Each number is 50 + 10 x the weight over its row's rms, rounded and kept within 0 to 99. Layers, rows and columns count from 0. The size before them is the row's rms in percent of the matrix's.

# layer 3 MLP down (transposed), 1024x256, rms 0.0532, rows 835-848, columns 0-255
108:51 48 53 44 55 45 40 40 69 56 54 48 44 45 48 40 48 63 53 54 38 57 63 49 54 50 48 53 49 51 46 57 51 48 35 48 55 64 44 52 61 64 51 47 35 60 42 72 48 43 53 42 65 48 63 65 40 44 54 44 55 40 43 52 28 59 51 51 48 33 46 33 67 29 42 51 46 49 48 51 57 63 54 55 53 55 54 53 51 40 49 64 68 58 47 35 67 59 42 59 28 43 38 51 48 66 61 59 36 40 37 28 45 66 55 32 66 56 55 44 53 61 52 52 52 46 44 35 49 58 44 43 57 49 58 53 62 51 42 40 38 65 49 61 53 73 35 58 52 34 50 47 55 60 55 51 44 56 46 54 51 54 44 52 65 64 50 73 58 44 56 51 44 67 52 43 56 56 38 40 45 33 37 25 53 60 57 69 60 42 61 34 51 51 31 49 61 40 49 42 48 44 34 52 35 56 49 42 44 57 51 62 51 40 49 48 44 49 38 52 42 31 54 48 52 73 43 48 76 69 44 42 57 50 83 47 33 53 66 68 46 50 60 57 42 43 37 54 46 75 33 52 49 46 42 55
109:38 46 55 53 65 52 65 26 50 68 39 48 44 44 59 50 49 32 51 60 47 51 40 37 51 42 48 60 67 57 32 50 45 55 47 64 55 52 48 51 50 50 48 39 48 68 53 74 60 53 38 55 54 38 50 51 42 52 37 57 36 67 49 48 56 59 55 43 56 46 48 39 64 46 58 56 52 61 58 59 55 45 44 35 54 48 47 53 60 58 55 45 59 45 53 68 56 41 40 39 53 73 39 49 58 31 79 56 54 58 68 45 49 56 55 35 59 47 31 53 53 63 54 62 44 42 41 38 35 40 33 49 55 35 59 55 43 64 36 43 52 45 47 46 42 60 56 50 39 35 46 56 48 44 34 53 65 61 39 54 23 33 47 41 47 82 35 51 45 31 71 43 53 49 66 45 49 52 76 38 48 59 31 61 56 60 57 47 49 54 45 50 67 45 34 48 49 59 56 43 46 45 64 62 38 63 38 43 49 43 54 58 53 36 54 64 45 41 48 36 51 30 36 44 55 58 38 38 42 52 40 53 38 45 65 56 42 49 53 56 56 29 52 51 61 60 59 54 63 57 56 52 48 64 54 54
102:52 44 52 61 42 39 35 64 27 46 48 57 44 60 64 49 47 49 43 33 57 21 28 55 67 50 55 64 48 68 40 61 44 53 46 45 42 44 51 50 58 68 35 50 62 43 46 42 57 42 48 61 41 39 54 51 58 50 64 66 39 46 44 31 46 67 67 73 60 44 51 50 55 39 51 46 59 48 54 53 49 56 38 52 43 48 36 55 50 49 49 63 51 43 52 51 43 32 63 46 67 20 65 40 55 39 38 50 44 65 52 53 46 41 68 48 57 64 48 49 32 47 42 55 44 30 54 58 44 57 63 56 67 45 59 68 51 44 50 71 57 65 53 67 46 33 53 72 56 53 30 47 49 54 49 61 70 53 57 53 59 54 49 23 52 48 48 51 53 48 54 37 28 39 51 42 50 46 56 51 45 41 39 42 57 58 57 43 60 40 55 47 43 41 52 59 44 49 58 38 60 53 45 44 50 55 72 45 45 58 63 46 50 55 71 50 58 42 51 42 41 51 45 56 40 35 64 48 39 49 48 63 35 40 43 51 39 56 67 50 43 37 44 50 44 41 60 55 43 49 42 33 50 71 36 68
098:59 43 48 66 55 52 41 35 61 45 42 61 36 43 58 46 49 73 53 54 56 64 53 39 62 54 43 52 55 50 46 52 47 47 60 51 26 58 52 57 52 40 51 67 54 52 50 57 58 55 44 39 37 57 54 42 44 32 59 49 48 63 66 33 52 40 42 74 56 48 61 45 36 59 49 43 55 59 54 51 66 53 29 49 62 47 73 51 48 40 61 54 54 66 37 48 51 61 69 49 58 41 63 49 57 36 49 59 42 72 43 50 51 40 56 57 45 70 42 53 34 49 48 41 63 51 54 41 56 48 80 43 57 71 38 52 64 33 33 67 43 63 53 68 43 58 57 56 52 48 36 32 43 49 64 57 55 27 38 47 29 47 39 43 46 56 38 61 46 61 44 51 51 37 37 20 56 61 41 46 58 53 44 66 56 50 33 46 41 57 33 55 40 49 50 49 41 46 54 40 48 56 42 60 66 62 52 50 55 52 46 60 33 38 53 27 55 50 35 61 56 46 52 37 42 44 52 55 57 43 44 50 55 59 41 56 66 53 51 38 60 63 53 46 52 41 48 36 45 42 32 59 51 55 36 56
101:38 28 47 51 73 63 36 37 57 59 46 33 63 46 59 53 67 41 62 28 47 50 62 47 44 47 38 69 41 66 38 58 45 64 36 58 62 53 55 46 59 52 48 46 38 69 43 65 56 41 34 46 69 67 56 39 48 54 67 54 46 56 31 50 38 68 64 50 61 31 59 46 71 26 54 54 39 45 59 49 54 41 41 70 61 63 55 46 57 50 49 54 47 53 54 60 49 50 61 40 61 44 68 49 53 50 38 47 64 60 46 56 25 36 51 50 63 52 39 45 56 44 53 54 39 57 37 47 47 47 42 56 50 70 55 46 62 49 43 36 67 55 37 46 74 56 44 51 60 55 69 62 55 47 48 52 37 57 44 58 59 55 48 53 35 62 50 53 65 37 39 63 52 34 68 48 56 48 49 54 50 45 46 53 36 50 43 42 64 54 43 43 45 51 49 54 70 46 41 57 50 43 43 46 44 45 30 39 47 48 50 39 49 50 37 34 52 25 49 49 40 48 45 38 61 34 40 43 64 44 45 66 53 33 56 44 56 43 49 63 44 44 59 58 60 53 53 31 46 60 47 46 51 48 56 46
097:59 39 50 50 51 52 47 57 35 52 63 40 31 55 45 54 46 54 61 59 39 50 52 51 43 51 49 61 45 38 58 43 42 49 45 50 43 54 54 42 48 52 46 28 47 40 50 40 42 45 61 45 40 65 53 50 47 70 44 41 73 43 57 45 46 39 39 39 61 48 67 58 44 70 33 57 38 42 51 40 44 50 40 48 52 58 66 49 39 50 82 50 45 57 53 53 56 43 45 54 49 41 49 32 52 52 55 62 57 81 36 30 39 62 49 47 59 35 60 53 54 48 41 47 49 48 45 53 48 58 54 45 44 53 45 66 48 47 45 57 77 46 50 41 66 17 54 39 45 40 49 64 57 42 46 55 41 55 54 49 52 48 49 53 62 37 53 53 28 41 50 48 43 49 45 42 45 52 54 44 51 56 67 49 40 39 47 36 71 41 41 46 53 51 64 53 56 51 48 52 74 46 62 74 42 53 65 51 39 53 51 53 53 46 38 45 56 54 33 41 56 68 44 21 62 37 39 54 51 54 45 59 49 50 49 51 52 67 49 56 50 40 54 83 34 42 55 53 51 47 67 54 63 54 44 86
108:35 56 48 35 51 56 53 59 44 42 38 34 47 50 55 64 54 35 43 56 48 69 67 48 59 60 56 62 42 51 47 61 45 48 51 51 46 61 55 57 37 70 40 39 57 60 40 52 48 61 40 59 39 49 47 57 60 51 43 52 54 63 51 50 49 63 48 37 47 40 37 13 58 48 31 36 58 54 58 51 51 56 45 57 48 39 52 48 44 58 50 55 49 59 72 51 39 45 45 33 35 55 52 48 47 63 41 64 44 57 60 61 76 49 61 42 38 48 43 67 45 34 65 37 58 50 50 29 44 53 43 39 53 60 39 44 36 66 52 27 33 29 53 54 36 42 52 49 65 52 58 39 41 56 35 51 56 53 48 50 39 52 43 43 41 56 55 50 55 46 42 60 54 33 69 47 62 57 50 64 51 34 57 42 46 45 76 35 57 49 39 53 65 54 42 62 54 70 52 42 38 62 59 43 45 62 55 48 50 53 48 48 56 51 80 54 58 64 37 28 50 48 49 40 55 37 37 41 47 47 51 53 52 45 60 76 47 54 54 56 38 62 51 54 55 68 60 68 54 64 55 56 33 56 47 46
104:46 54 49 47 46 42 42 59 53 54 48 47 58 31 35 63 36 25 68 59 32 49 50 44 64 28 38 50 64 40 50 62 46 56 51 44 60 45 55 64 58 57 67 63 51 46 45 46 50 41 45 43 51 55 55 51 58 28 63 42 49 51 52 45 46 41 64 49 56 44 40 49 52 47 59 49 48 50 49 42 39 61 41 66 42 32 46 52 60 38 59 51 48 58 44 55 31 34 51 58 47 47 60 49 53 55 57 45 55 69 30 55 62 57 32 35 50 50 60 45 58 58 35 57 54 49 35 44 68 57 37 43 74 32 50 39 47 62 74 43 37 54 43 41 66 55 65 73 58 50 42 52 68 56 56 51 46 31 47 32 59 43 49 41 67 61 47 35 56 50 60 45 52 57 32 44 61 43 60 46 55 47 51 53 36 29 47 52 42 45 40 48 57 46 44 54 49 44 50 39 55 44 34 67 52 47 49 31 60 59 57 39 48 57 56 58 53 38 41 57 19 68 42 53 53 65 39 47 55 51 54 61 37 64 48 46 70 62 51 50 38 54 56 44 45 74 43 39 58 62 36 55 54 42 69 49
101:44 37 50 58 47 45 35 55 38 55 45 39 50 39 48 43 72 53 69 48 45 51 60 46 46 47 40 37 50 52 44 57 39 55 42 61 59 73 54 49 58 57 58 58 52 49 48 45 47 48 28 45 50 56 47 39 30 29 46 67 49 63 35 46 56 58 56 58 41 38 46 48 55 44 67 47 64 37 64 35 43 28 35 36 52 51 56 56 47 49 64 44 54 47 48 76 28 44 43 67 60 56 74 44 40 50 50 52 80 44 44 51 39 53 68 41 68 46 46 47 58 53 48 52 48 54 44 53 44 44 38 36 28 59 46 47 46 61 51 56 53 40 44 35 53 39 70 56 61 54 71 52 39 39 54 58 39 37 51 37 53 31 41 49 50 53 41 50 64 45 50 49 60 49 48 43 50 36 61 56 47 53 41 53 28 65 63 53 50 60 51 46 69 51 54 29 62 52 63 42 37 50 36 54 33 48 51 59 50 56 55 61 43 45 46 59 57 34 35 54 42 41 68 63 56 48 52 55 47 59 57 56 46 28 41 68 45 49 48 58 51 43 62 58 51 62 48 47 28 58 59 51 73 44 36 46
101:63 45 54 45 48 56 54 47 50 64 54 47 50 66 53 47 34 42 48 29 41 54 60 42 70 42 45 40 70 68 57 49 52 42 53 41 29 45 45 50 42 43 57 67 47 59 45 36 33 43 62 44 58 59 49 52 76 54 50 39 44 52 53 38 32 34 57 48 53 63 40 37 49 51 61 49 48 49 48 61 55 54 47 62 55 59 61 48 28 50 54 34 49 37 50 66 56 56 31 56 51 41 71 61 54 65 46 38 52 38 52 56 38 46 44 89 57 32 64 63 56 30 60 34 45 44 45 48 54 47 50 51 55 37 41 52 61 62 38 45 58 52 51 63 59 41 38 47 48 47 42 49 43 68 51 58 30 54 44 47 56 53 41 39 43 49 41 54 68 32 58 49 64 32 48 48 44 41 47 42 53 44 44 43 49 41 67 53 66 34 50 48 47 40 50 63 54 38 60 46 44 36 60 52 59 68 57 61 41 41 52 45 46 54 50 70 51 49 39 51 51 56 23 56 48 41 57 61 37 42 52 61 44 70 40 41 40 50 49 61 46 53 65 58 71 51 65 42 56 42 55 42 56 51 46 76
094:44 49 45 33 60 52 49 64 65 51 38 50 36 49 43 41 37 43 38 45 46 44 60 38 57 55 55 37 58 54 39 49 44 28 43 61 53 45 59 63 52 63 46 49 51 56 29 54 53 42 52 62 61 54 57 53 46 49 40 49 45 51 45 71 32 62 51 42 52 43 52 54 68 50 43 48 51 55 35 42 31 59 58 50 61 52 51 48 61 58 32 42 40 66 52 53 59 66 45 58 42 51 44 45 39 35 47 59 45 44 44 58 60 68 47 40 45 76 35 20 68 42 41 47 32 46 32 30 57 61 41 77 39 37 37 46 42 61 38 57 59 69 33 51 39 56 56 43 79 54 55 46 56 46 66 50 42 51 68 41 57 57 59 65 75 41 43 68 59 64 44 61 56 53 44 59 54 41 45 34 61 45 50 42 59 50 40 58 44 48 54 39 53 71 50 46 40 60 54 55 42 41 58 40 59 42 34 63 59 46 56 54 55 61 65 51 45 44 47 52 54 33 46 69 54 58 49 41 58 49 43 44 35 48 57 53 40 40 48 38 42 60 57 44 48 51 56 40 58 65 33 46 37 52 48 56
098:55 58 54 58 55 58 48 44 55 30 46 52 41 49 42 31 61 66 41 46 42 45 53 53 54 44 54 43 47 57 56 48 51 48 30 38 58 26 65 54 69 62 46 51 47 49 31 41 65 49 54 52 36 53 17 50 56 58 35 44 53 46 59 63 54 51 46 53 29 30 52 48 49 46 36 44 54 38 54 54 46 34 49 50 53 53 58 60 43 56 52 59 36 64 47 56 48 52 52 45 54 44 20 46 51 49 43 57 25 47 61 39 56 63 32 33 73 60 68 61 61 55 70 47 58 54 33 48 57 59 45 56 54 41 44 46 30 43 33 38 50 45 58 53 53 49 67 40 42 32 52 59 34 51 37 51 53 44 52 31 44 68 52 54 50 44 65 41 65 57 66 54 45 43 51 61 61 52 42 33 60 56 51 54 65 51 41 44 54 73 58 59 60 55 35 48 45 62 48 43 59 59 47 57 49 43 41 37 53 39 40 65 49 53 44 62 50 71 54 42 47 36 48 49 42 58 28 46 64 58 43 47 67 47 56 57 44 60 66 51 40 48 66 59 39 38 62 48 50 69 55 43 48 52 50 43
095:52 44 54 62 64 54 55 57 47 53 52 51 51 55 46 59 73 48 51 41 46 69 51 61 53 63 56 57 52 45 42 60 73 33 43 57 44 52 44 64 55 40 47 56 56 50 37 53 49 52 53 45 44 72 58 46 33 46 36 56 51 56 42 50 43 23 49 48 42 58 42 53 75 55 53 51 40 39 59 31 54 61 58 46 65 47 63 45 53 55 44 41 18 58 55 43 62 62 48 38 72 50 47 35 43 54 65 51 55 53 39 65 53 61 37 62 44 57 43 51 41 58 47 42 51 58 53 45 47 39 58 75 41 64 55 56 41 59 49 56 54 48 39 54 43 38 45 40 43 73 43 52 43 32 52 46 74 39 47 64 47 48 35 59 60 53 40 56 53 62 54 54 50 54 58 56 46 42 33 60 59 47 42 48 63 47 50 48 30 34 42 44 42 61 42 31 49 38 41 50 44 32 55 51 74 45 39 40 32 45 39 61 55 57 47 32 48 53 41 41 49 30 49 56 59 62 44 34 57 52 47 48 67 60 52 46 60 55 64 39 64 49 53 49 42 69 68 42 44 38 61 36 44 50 24 37
105:38 58 49 43 65 58 51 54 45 51 45 53 44 60 53 43 27 44 45 49 62 59 44 58 38 50 46 41 54 55 39 51 58 37 35 53 33 49 66 42 54 63 72 45 38 52 50 15 54 53 69 64 45 32 55 52 55 27 37 41 54 52 49 58 61 35 53 50 41 50 40 47 68 51 41 52 64 43 31 68 49 64 59 51 51 50 45 50 37 36 49 65 56 43 37 46 53 43 54 35 45 63 44 58 51 61 73 64 40 35 66 41 40 71 47 65 30 55 61 43 49 60 35 44 72 53 47 48 46 47 49 52 23 49 50 57 51 62 59 53 45 43 41 48 69 38 56 34 49 43 55 48 45 46 49 44 47 58 51 78 62 60 63 55 59 48 56 54 49 42 53 52 45 57 66 59 37 51 75 58 50 43 52 40 50 50 50 52 44 54 49 59 62 45 54 55 46 39 45 53 47 30 52 47 42 37 53 46 57 51 52 41 44 55 36 57 49 52 49 58 51 55 28 57 57 59 50 46 32 49 50 59 77 59 50 52 41 38 47 27 45 54 47 53 48 32 59 76 60 52 36 49 43 57 39 52
# layer 3 MLP up, 1024x256, rms 0.057, rows 836-848, columns 0-255
119:64 45 32 54 36 50 60 36 45 40 47 54 79 52 56 52 52 30 50 53 55 64 34 41 50 45 25 67 48 36 41 57 61 61 74 57 50 56 47 57 34 45 59 43 59 50 43 50 64 46 53 62 46 38 30 55 58 51 36 35 58 51 74 69 70 50 49 54 57 48 59 43 58 67 46 65 44 46 35 51 49 48 35 56 41 47 44 51 41 50 74 50 63 53 55 61 38 54 52 45 44 44 61 48 46 32 59 52 39 47 59 56 44 50 38 41 43 35 54 67 54 55 61 58 65 54 66 49 53 43 58 44 44 50 40 47 46 47 48 40 60 44 43 43 53 58 54 41 49 46 44 51 50 51 46 38 68 49 51 60 65 49 65 56 58 57 60 47 65 50 53 42 40 53 29 46 51 60 53 48 45 58 52 86 71 56 52 60 45 57 44 33 61 37 38 40 52 55 44 47 47 64 53 50 40 56 49 45 54 47 49 47 54 56 47 56 43 43 51 48 31 71 55 60 53 48 64 74 34 57 35 54 43 28 50 56 64 41 50 52 61 48 59 63 50 61 31 58 43 56 38 44 58 27 48 39
099:54 59 39 53 42 48 45 63 61 37 53 61 46 32 44 43 49 58 38 44 36 44 51 61 36 57 71 43 45 41 69 47 40 49 39 50 44 65 43 67 26 68 43 60 39 64 71 63 46 45 37 57 56 26 49 47 66 60 62 35 66 56 47 59 46 43 33 42 48 52 47 50 48 43 38 55 35 60 62 48 40 56 73 42 44 41 44 28 77 34 60 41 51 54 43 31 40 50 53 65 48 65 50 52 31 59 46 48 54 43 56 57 52 53 64 51 29 36 51 49 39 55 59 61 53 49 45 50 47 49 46 53 48 57 63 41 50 28 43 62 47 35 46 47 45 47 47 46 54 49 62 45 57 50 48 57 43 58 43 46 57 63 31 47 56 63 65 63 57 43 52 39 48 49 32 55 42 55 47 56 34 42 29 53 46 41 60 49 51 40 57 42 46 44 56 44 82 54 59 53 36 43 42 67 57 56 44 84 52 56 28 54 54 49 48 49 37 46 45 41 52 34 47 46 50 53 62 49 59 62 52 37 41 45 53 56 41 50 43 68 56 50 58 63 53 52 46 48 40 62 66 51 35 53 49 48
101:59 61 56 49 61 54 65 60 52 48 48 64 45 56 63 46 67 35 46 46 37 51 47 56 46 36 53 44 55 40 46 45 53 46 65 58 51 55 41 54 44 42 54 45 45 60 51 57 55 79 38 66 66 35 34 53 64 49 37 50 42 45 42 59 46 53 49 51 43 45 35 54 35 40 62 46 47 54 60 48 53 63 55 44 49 45 51 34 49 46 47 41 64 40 46 39 46 17 44 60 51 46 42 65 48 55 31 39 55 53 50 42 50 69 54 41 45 43 64 67 50 51 38 61 51 62 41 64 38 52 45 49 36 38 65 64 65 59 63 64 60 42 70 37 42 47 55 53 42 29 45 67 64 50 44 38 59 60 34 45 52 47 58 47 44 58 47 54 47 36 59 43 52 35 47 50 48 45 56 43 43 32 44 48 41 65 58 49 55 40 40 57 28 31 36 52 67 57 62 42 22 55 65 47 34 49 40 64 43 60 29 48 71 71 39 43 43 55 62 63 51 54 52 56 58 48 52 51 54 57 36 39 53 42 60 53 43 68 48 63 51 49 32 52 58 50 44 69 35 50 67 44 56 55 59 42
105:34 56 43 59 40 63 45 66 30 44 29 55 57 45 48 51 53 63 53 50 76 56 58 39 71 41 53 48 58 48 37 53 43 58 37 41 45 47 40 55 50 61 39 53 60 52 47 67 43 50 50 66 41 50 53 57 50 27 54 53 48 44 48 54 52 41 62 33 35 55 24 55 53 33 41 46 44 51 63 61 61 43 64 52 43 62 26 47 40 31 58 67 63 46 54 47 41 16 61 50 51 54 44 52 41 62 35 56 36 64 59 33 76 45 54 51 29 46 53 73 53 51 34 53 32 57 41 58 54 43 44 35 43 45 70 49 54 56 45 62 56 50 45 47 52 64 63 43 48 39 53 52 45 48 38 46 62 48 44 62 56 53 59 56 65 40 53 51 50 44 52 39 48 59 43 60 56 50 58 46 36 48 55 60 66 32 63 57 42 56 66 48 63 50 48 54 61 48 47 31 49 38 51 43 51 47 49 65 52 54 41 42 42 51 72 51 40 54 50 38 51 49 49 52 41 52 45 57 53 50 40 44 40 45 46 67 63 50 41 61 54 72 55 38 47 38 45 53 62 43 40 23 47 38 47 55
093:61 52 48 42 53 62 55 37 47 67 39 53 49 43 44 46 57 57 38 30 42 68 47 63 49 44 75 47 55 50 46 54 65 54 57 65 70 38 54 66 41 56 57 63 56 47 46 63 56 59 44 50 68 52 55 47 67 54 42 58 52 67 47 63 44 53 60 51 39 46 28 38 41 37 64 40 59 40 56 47 55 61 57 53 54 51 48 52 53 49 42 53 41 52 41 45 59 50 52 38 47 79 63 61 50 48 51 45 56 34 59 76 60 45 61 34 56 62 51 58 54 51 51 46 50 66 42 39 54 39 37 40 41 54 46 48 39 49 46 45 39 53 29 36 51 47 30 38 38 59 52 59 36 38 51 51 60 55 50 45 39 41 47 40 30 46 56 37 63 63 49 60 51 55 51 53 40 48 45 60 45 58 49 55 53 61 42 65 49 49 59 39 41 51 20 58 43 38 46 52 46 66 37 49 55 51 38 62 55 55 40 48 32 63 36 57 44 61 56 42 41 50 68 54 55 57 58 41 47 43 43 51 65 78 56 65 51 42 43 41 64 64 48 36 50 58 59 59 41 46 47 32 50 35 51 14
109:41 64 44 47 50 49 51 32 55 53 60 55 38 39 48 59 52 54 59 64 47 53 48 58 43 48 54 64 49 27 43 54 45 56 47 40 46 29 48 75 60 60 54 49 42 40 47 58 49 52 51 52 39 37 48 42 36 44 51 56 51 58 52 58 51 49 28 49 40 46 49 56 54 55 41 57 46 58 72 62 45 38 54 46 44 49 47 26 54 55 47 48 42 55 56 48 46 56 46 45 54 55 52 51 53 64 41 41 36 50 58 48 61 29 46 49 53 54 53 69 32 38 35 35 61 50 62 39 56 66 61 32 43 67 53 49 62 46 46 35 60 35 58 54 16 62 65 58 53 35 52 41 43 42 51 38 29 38 48 64 37 52 54 38 42 50 74 39 49 49 45 53 41 58 37 49 63 50 41 61 46 50 35 42 62 34 57 57 56 59 54 70 39 50 46 27 54 61 52 44 43 64 57 42 46 48 53 47 50 23 23 43 54 41 58 55 40 65 74 39 59 65 40 49 51 58 40 46 56 45 60 48 43 52 55 51 72 35 50 49 48 47 42 48 49 55 56 34 62 33 36 38 48 61 72 51
104:57 37 48 44 48 55 61 37 38 43 39 59 37 45 44 44 55 34 67 52 45 43 37 45 45 48 62 72 48 67 67 38 52 64 44 49 46 58 63 52 34 52 31 30 53 54 63 51 52 60 46 34 39 66 51 45 56 48 41 45 47 51 46 36 63 47 46 66 44 40 55 50 43 58 58 50 71 44 46 50 46 53 50 62 50 55 55 50 49 54 47 45 46 35 55 38 31 49 90 50 62 50 57 50 39 48 47 39 56 53 62 59 57 47 57 58 44 43 58 54 40 65 53 41 56 58 64 59 40 31 35 46 51 69 65 62 52 41 32 53 55 57 51 49 58 47 38 59 52 56 35 57 57 52 56 44 66 57 40 51 36 67 57 62 49 52 46 50 42 65 39 47 72 58 43 40 49 48 42 54 58 37 45 47 65 55 61 49 58 60 49 45 39 75 44 37 58 59 50 62 49 55 53 62 56 58 60 46 44 45 58 70 36 43 60 38 34 68 49 36 40 48 61 58 38 32 50 46 58 36 52 47 60 58 60 39 81 50 50 65 57 32 53 46 49 50 66 32 39 51 66 53 38 34 53 53
106:45 51 52 49 52 45 72 59 44 49 65 49 52 44 38 68 58 42 47 52 45 48 31 41 35 52 57 47 39 56 42 36 45 49 55 32 55 39 46 64 54 54 45 44 47 36 56 59 60 41 66 45 56 52 34 49 47 62 57 41 40 37 57 35 49 64 41 43 46 48 64 48 53 57 42 61 43 59 45 58 44 39 45 49 48 47 39 49 60 51 39 61 28 52 58 35 53 51 49 48 44 37 37 50 45 39 50 56 32 47 53 50 64 57 32 50 45 37 33 53 49 49 61 40 58 45 66 49 58 59 34 67 69 41 43 53 44 46 39 52 43 64 61 46 54 51 47 45 47 62 48 49 56 37 45 56 51 35 54 50 54 51 44 45 47 30 60 39 43 61 69 61 45 44 52 55 57 56 54 35 63 33 49 38 63 57 59 32 60 46 31 63 56 54 52 45 39 67 26 35 63 55 55 62 53 61 67 50 28 48 56 50 61 75 56 30 48 79 64 50 47 62 47 45 44 44 59 52 55 56 52 40 55 79 58 31 59 59 38 41 50 70 61 42 57 56 51 60 33 39 39 43 32 58 60 62
104:50 47 36 45 33 59 51 40 42 52 51 45 46 55 58 46 45 51 54 50 46 39 64 56 53 41 40 45 48 49 65 61 37 58 74 36 66 53 45 62 62 47 38 48 50 52 53 51 54 41 52 49 40 53 50 50 57 63 67 32 60 53 46 64 57 46 66 38 53 70 49 55 63 57 28 41 64 45 55 41 48 45 56 60 42 30 49 63 45 65 37 45 59 65 71 38 57 47 77 64 47 39 57 64 37 53 39 44 39 38 41 45 32 52 36 53 42 38 27 50 55 46 42 37 42 48 70 50 45 38 50 45 48 67 61 33 33 37 50 44 46 39 32 48 57 47 53 35 49 53 53 33 44 56 59 42 45 46 42 46 56 44 57 54 51 52 41 50 33 71 57 53 49 62 51 35 49 60 36 42 68 51 74 44 60 49 44 63 62 69 63 54 34 51 58 44 52 43 51 44 38 69 43 36 60 49 63 49 48 48 51 84 36 43 71 58 39 43 51 53 63 40 47 55 42 50 51 67 54 54 53 39 48 50 53 36 52 38 45 43 69 48 36 42 41 40 50 55 42 56 59 43 47 45 51 55
098:48 56 35 51 51 52 52 51 48 39 55 61 56 55 43 65 64 53 53 63 55 46 45 74 53 30 40 42 64 41 52 50 36 45 53 56 52 60 51 36 52 53 31 42 41 56 54 53 44 56 58 63 58 40 54 64 45 61 36 40 31 45 32 62 50 44 55 39 56 61 53 44 48 63 49 59 52 61 39 59 57 47 67 73 46 58 57 58 38 52 44 54 67 63 53 30 47 59 48 62 50 75 62 47 49 38 36 53 30 61 59 50 38 52 57 30 51 50 52 47 61 67 50 60 35 53 56 49 44 41 46 45 49 44 58 55 53 51 62 40 70 69 41 31 36 53 62 44 52 37 65 34 45 49 62 37 53 50 56 64 54 45 51 39 57 40 46 50 45 56 37 33 67 58 57 51 46 43 49 44 34 56 54 48 61 50 37 39 54 47 47 57 36 30 42 67 52 41 62 45 29 72 62 46 64 46 48 60 45 47 40 52 63 54 32 43 44 47 69 42 45 48 61 52 48 43 56 58 30 50 33 55 31 38 73 43 57 57 61 65 49 60 29 29 48 58 43 55 40 42 42 47 49 51 53 43
097:52 34 44 62 51 34 66 57 26 53 42 45 43 60 45 52 70 58 56 65 37 42 42 44 42 44 53 48 38 47 58 41 55 49 25 39 66 49 51 37 44 52 41 57 45 57 37 53 42 58 37 32 33 54 45 49 59 48 52 54 52 65 57 43 41 45 54 69 58 34 49 56 59 53 51 39 57 55 54 49 51 45 36 48 47 50 49 44 59 34 46 50 50 48 46 58 37 46 49 54 63 61 41 44 42 61 33 38 47 45 47 47 69 38 55 32 60 42 51 65 44 47 56 41 40 69 47 45 47 34 42 50 58 40 47 47 35 47 49 59 46 55 43 37 42 49 59 38 57 50 60 52 50 46 26 40 52 47 28 42 32 63 41 55 27 60 40 44 48 59 54 55 66 49 61 58 37 27 60 45 46 50 38 37 71 50 49 43 37 39 66 40 38 39 29 62 58 51 51 46 54 41 41 48 55 57 57 64 36 67 52 48 63 71 42 75 42 47 53 56 56 40 53 74 46 55 64 49 49 47 63 34 57 42 62 41 64 70 48 52 48 63 53 71 65 51 56 41 43 57 56 54 36 38 55 53
096:44 54 48 47 34 38 31 54 33 42 58 52 50 37 57 58 58 48 41 55 58 39 53 50 34 46 53 58 57 33 52 46 50 49 37 50 61 56 46 48 46 77 28 65 63 61 67 55 38 48 45 65 54 52 46 58 63 42 52 55 43 48 41 45 39 50 64 60 47 48 60 32 65 50 43 48 57 74 53 53 44 42 55 56 55 43 44 34 49 38 66 52 63 67 49 45 44 28 47 44 53 49 50 59 38 39 43 55 22 50 56 51 39 62 60 60 46 52 35 56 30 43 63 63 43 53 58 42 47 44 52 27 53 56 50 52 49 59 56 54 57 52 55 47 58 59 60 30 35 41 50 53 45 42 55 30 52 53 44 49 67 48 47 49 38 44 40 58 45 45 46 33 49 42 41 32 48 43 45 80 33 46 40 37 42 51 50 71 47 50 36 57 30 28 71 52 69 49 55 45 42 55 49 51 48 69 57 64 34 68 49 57 51 36 46 33 47 36 57 58 48 57 62 34 58 55 42 68 42 45 48 51 43 50 37 52 56 41 51 62 58 41 54 56 60 61 57 32 41 59 54 45 33 63 43 46
106:41 61 42 54 55 51 55 44 38 56 41 47 57 52 44 72 48 46 52 51 70 38 45 48 55 53 57 36 48 50 58 68 57 54 40 68 51 42 42 67 50 64 56 62 48 53 54 60 45 43 57 58 67 35 55 64 48 55 40 48 61 47 40 49 71 54 34 34 48 71 42 50 35 52 38 60 52 64 51 62 55 46 41 58 55 40 48 40 46 28 43 29 46 48 64 68 48 58 57 32 74 51 22 55 48 55 34 49 53 43 67 49 63 20 44 63 43 56 41 50 31 36 40 52 44 51 54 47 43 32 64 46 48 55 31 59 51 33 54 43 58 38 38 55 36 59 58 54 55 60 41 30 34 58 35 45 44 40 45 64 39 57 65 48 44 54 68 47 46 57 42 45 43 44 51 46 61 47 39 52 61 52 42 40 56 45 63 59 63 57 54 56 44 49 56 66 62 58 57 47 57 41 48 23 52 52 56 47 45 49 51 48 42 46 52 38 48 41 55 42 61 59 53 30 46 41 43 54 45 33 55 27 43 61 42 44 50 56 30 37 55 55 44 47 60 41 60 71 58 42 63 50 43 41 47 55